config = dict(
    parallel_block=False,
    init='normal',
    optimizer='muon',
    lr_mult_down=2.0,
    dataset='wikipedia_en',
)
Each number is 128 + 24 x the weight over its row's rms, rounded and kept within 0 to 255. Layers, rows and columns count from 0. Numbers have three digits each. The size before them is the row's rms in percent of the matrix's.

# layer 4 MLP down, 192x768, rms 0.2, rows 145-191, columns 96-191
096:099154138142111135133137127141152177141113165106097147132137141143126113089134135135125099118127137106127114127142112154113130133113126130128152142129137125128203150085084144154135114116130114120109117134143140138075105124151104146101102166165113139134105161145143125154123163116132155159
101:165117077105189099106097106151153149141087159104163078131124121131110098123149114155126119115140135130184166133124122140125109137219213090149101114121127130136113116150161139139125111127137114140151155127131099096098113114146091116146153143115122125133129104136075135154117138162094095128
097:177121189101097097136114142087121146133164108113164146113092157108128141087098121094137117138113109116131114124124153155130141158144109114139132127131139160097115139136111117151169127090101145140207105146125121086127149140084125142119135137137147099118127124152147152153130152166140090131
095:137118135131162147117128216154121137074146082159121132117162133153124123085149148142119163189116130130142107143105126103080135078178159159103167188099107163129159115117125097128177122101150130140143130137109126108134115105115163117130122104165155143081156112127052095127143099133139107121
099:134103087109155133139176122131137116127094096099106149120158139148108110155159183152157119104115095104162119159125123106144085151236131113157138157138100138089154142110077154103118114123132128125148096123169162089138117098119096128115142139160136121163124122085133147120110115140138147124
100:114133113125130095081100149137066149133126142078123160126097133120139123155119133116189130110112143108136140145114144127108125139058098091152108109149099133137109134126112139089110120082132112121115140144107127152140126124099150112148139146076172125141125128135161128156161085139098157133
097:090151157122093160127129100179117110190149121109095133121114123096083079122103142126139121134143140112104130130147127137088144099138096145135137113129143131132108120132159154136160101130105099113139155140161129068172128114110174128126099139114130156103121105136130101138092131165173109101
100:156125141092119113133129135115124112143111110106114060146116157074110128107108121107079118123111167144128121157133099130099117134141111129183169105135116100120118116123144083140117146160136147132114108102158134139152175151130111126094125105138128110130156186134092148118175131115131218114
098:126181072154148150134117152138118109137098087157123128138180135097139155121132118155110147165121118107108107124148136132122130189129160132148141133140122170135141161129103116085151137131148133138095136102152145119103122144131111124085147108103136138125126155122144100120156141119152093157
099:079141091129146143055139127100143105135149099115162060131091145143118118119095146141166128160107121146140145156131139118129109140152163136093120142131089165147062149091040112117131122118112146133116144136126120159109104125176069134111149146171119168104153154136096154126087154141103164142
098:157128118102090110110117147124148181139123114128134108131124067156151133137107143094102148163143101151090134112133126129146140097123143126107106139070187112115091116147163120164111139114126130128132136164165152139109120132145189130163116149143106137133152091169133103151121118127116145111
100:110129123095136105098107128115131135144132108104149128113149163157156115135165146146140156124125109104096107096129105122046106185157140120150172114111153113054099104122172079075103132085128147124123098134126139095130132125125138142125165129179131138137133099095170153150087128078127129171
098:173106103078116138121099061105157136176148123114134174136062128155147127088138154090083143135138136139123100112128108132129136104153153142136124136153139131115129159126117080138143121133137147123152122107162153135154093161131107149123132130137154131144144156147104135139172076133107137118
098:167090125163095110148145148058112145149136102110102150130089144118079132065125145148164093096146130131109106121118102143120067176091185103125175109124108145115172124168141132192122118123132138124090120140120171113146108117165142131167111102192109079125131166140150160138119118177095074164
099:130145134118122106136150142112102155132109107156140124128142132094092134205083106147148167174117150099138151144133131154122138125112116132143144118170181173131135105111136113144111157127140141144107152111094130130129110152166117128141149138127131146150123051142115139108159144077153150151
098:169119126151152101157146095144123088138136142132114152130141102125144105099093142135121080102130119131139100116138143170160140106167128136123104139111168099112131094144092140147113144121130131137151147144118122130064151143176093119119103147124108167115100089083192083115116110113137209132
096:129138127121147126139158083144102100159134102130174127114133137171141129091115151138115101134133127151123110087105117130117100096139127135094109101096149143125108117154151112083128128096114133131122090116063147125128145173157109140126143097154147119130127172128153132142089158119183156140
103:123133093133102083107149176096147116107169128088126119121137118131169142117139149126139127175100118126135116132121151153134177109180130080102119176083130026059109117087095135141129148125126106127132131167148106112153116139126114153170157152095111163123131092118073190139149106156160117140
101:131168157106120145140125106152172110112157108117136142144115119161124116118106176151128109125123154102139140120133134155102177167188125113125104119135143119151137145116155097141140146156175125134142147195120124135113170127130127110115141137110063141137126134179110110151127157147155110125
103:166145128102132145152108141089120184099119128075133134118171118142131101141137141165131120146125110096139133130157135136150112126105159138129151179168151117126084123089093120101103129136121141118156170100135088097132132113112136153118100141155113181124120136132157096146116143121135150150
096:108095151156099126117127170125135121128102147147146137127113136088122140075084076121131087147136141138140160120111133117108115107094114097146135099158138107112116090145077096093135116111115104132124117129154118087126173128142148107135131136131141147137116126088138161105133123153127154110
101:136122114133137102086140102175144131097137128125151171130083140085106192078109102109098110157102108146090135116143134105123147123115111144108107097116102136135099114133133118125125122097153106123088144117124131081128095118074100116108166119111157132131112138120086141104130125132102110135
119:136115133103080126169150085115076105124099128144144198127078146106146100255146123123121122153167144137157125125135131143150109104126212145117099158113153074170132111121117170107105134163129112137146130137120090100135142152092114134092091144128129158123158173118119132133123115133108212211
097:113140130153115129103111131124145085134110139134144193150093132137155121094074130133121122111106134159100106139131115058116156138180120156119115133129115142138132151120141100136139134135131129131113148110164118082107170150125161138145114084161106133134143158128125145139112110116123153119
102:128105113084093127148138097141137119104125160152084128132168115182116067126107147127152141107163142116088128145117159098072118150116120134162097133151087139121114106152116130108153163091135107140097128130130141154153189122157115133140128145146123168116139098193129103137144139145111104147
097:145102100154095158162120104169136157104140121083117151108126110131123133166127130149131115097102150083172119118121145131144119119176111122133122094148089147092136123135145139107118141134135145133114128127131146167108159127120138096130130115119121150161125080106041115124112141099119125125
103:116152115153170140138127126092145137171122107111132144132137126141123151124160134135138131156138077156087116143110139072115141094077112133166145079142120130128110129106136110134119117124126114110167113119140106120117099173168146100130099153078140109141117101125146092111123113145093114135
099:129098150096151125076113165113109149145086135106162130133162106174125120174102123139147148167140121123131060129130132140194149143132116119072126110130116171080178138085151123106133126083111126127116128125160111163146170136121144135127147151141086153111129094161137141130144146117150153154
103:110134146136122111126128148137095098114094111112107114124121111117138121135126093141128123110121132125138206081085087148111147138138132105173135158088129116179147142131138109106138122109095148118153099115121112168143116106104104109129200099099144131120125094121143160131137132106130195104
103:143143115145116083139124158132159153136093104134164111133086121154123090185121171129166122166126154159102167141142144087140103100038086141131135134142056106112139101135091098113106125139154136123107094157101114161095091134085108128125141139142118120109144138147110171145120153133128137100
101:181146101139131101147122142147082139095131113139119137130191126106160140143130106143143121102117145144121126140139126143152118098107163142163182100113094120127136108162115125095086090114079108115139106125149166118100144137114148134118130154096162158141130086160097134110143119151114109139
100:113170142113146140148110104118167136157154126105125050125146169110149165137078178103168111132121125170136094136149161126146158119136098111155143131112100169114132122107114104098115133107126181127097159149110107185143114143127143152119140107122139114089141131169150107150108122156066137098
104:078102147124120164097101143142140111184118142135111109123114126114175146167105167104154091115150147112138083153155122167121108140106170146101114111137159113100110113152100136173154139173128132121113153130075167104161105151126138112148149135122098110121106115144134124124129115157105116111
095:174136140157139115112099174091141128140105120093128135113170198150120117145130153143126123115153132096118156128157129113115119085135136098078171138093106175159125135161145126132095146147118169122196100125110109140143125111146107128127168094115105188125109148079142134113170123116085137117
099:107165134130132111150128149135136087145136116160154126130127095100159116147162129116118102075125128124134141100106170141182143114116098108115111114135136124175132076122111132130112138080120153126100111138132144136089175103115121155148080151144125145099140120111168114139118099112157145105
106:131100116094126121116112085157132138083133117122106108131126154115119128136130108115090078143132124119082156145136129115141088137138149119125123125142127105131114107136168167197147127154105148144136133137099134137110196164110119156118122120188137103130117138074120123144110095122137164135
101:089143115104174127127126099130128204123100123137152105124119169127167112211135131104150118088145181076171137132144128148146115102115096140125162088171144157111110112132142142157134110091098113121155107097139203116138121136099131114078156125115140121135126084114114120142124148124110134129
098:106126128115107096154132133155146135114107149135119149140171157154154137131120151124072120163128136111142130117114164112126161103090114127149107152186127141083104153102131160120162138107159108126127144137133092162089143140133147115173136101155166103088130112156126160130112135149077110129
102:098118092153142115141126159116133096177137158148135110122118108106122132186144107102170166156177106125088119153156123134088155126151126117144118144120101090083164170127145162096128110122094129127148143123130116154148096105102171124118106109146128161089111141123148133149143169100082097134
101:087126197118124093076139141156107134106137145134140143133098112141159136155113100130126129111127171116146105132136125116175072128157151120133138152128089138130163156136091149134158138133127101126164147094163129116122155111120119114128143122141106115150131094172122158105130142136152127098
098:097138059114155098104088093119126141119119060150080114138105138162130153139105110129170116107124097139116116096137093174124092143120107104119133081113070117096126157156152094114161130134175194136136092134121102152119119143133105127150150115060064135157134141157135144128150107185147122120
103:117147123086125120116097165148132135171132079142151088127105086141145113109173104119088125112122115133135140131120149160096125084104116142145109136138171148166086107128112131153110139127128113125105107156115152099182187129068134117162127132107093138148161103104153092131172080085125124131
093:169154151136102107137149143153157122137163170222146153120100111154070113136147122134119119120112093110143084166154102152133145157178109108145132160127159130096127156141176120100137115110169111126113126126115087098146121117136135133125110153135159069130136098118085092148130136127107153153
097:128116135144090104154129096060120136137152109140130094133151132141164116123186142121113166125133117160117130089111112094128124123116102112097136123120136119150134129127094137140147111118153126142140123172151150119099119124134175110135168142140138141101160154135115150127118124101145099162
103:167135102137118138094089110122103173120123170142135098134107091124135128134127136127065097076109072114113085141137101144152103117167160134127109127134154206179149106138103150108127117152141132134142125091138138122120139144127173158162133109123157111138115120098156130144118133150137129169
102:128126120125117155104110129131103130118155200071138179119146130150095156143141103113100137155168114126153107117099112145153142131174135151153147169131113145132129130119155122105173149140121136132100143133111125107070178124163139127117103123091129127139124095115085126118100107128081145122
103:107152094166080140131118108156123114162132144146115119125093096141193118163129141142127141166150116148098145115136096148128154149129110119099133139161139164168131087110123120163107131140153125126113106142130134101131154125103140155120129158135103154108128161165147153125142153108115092155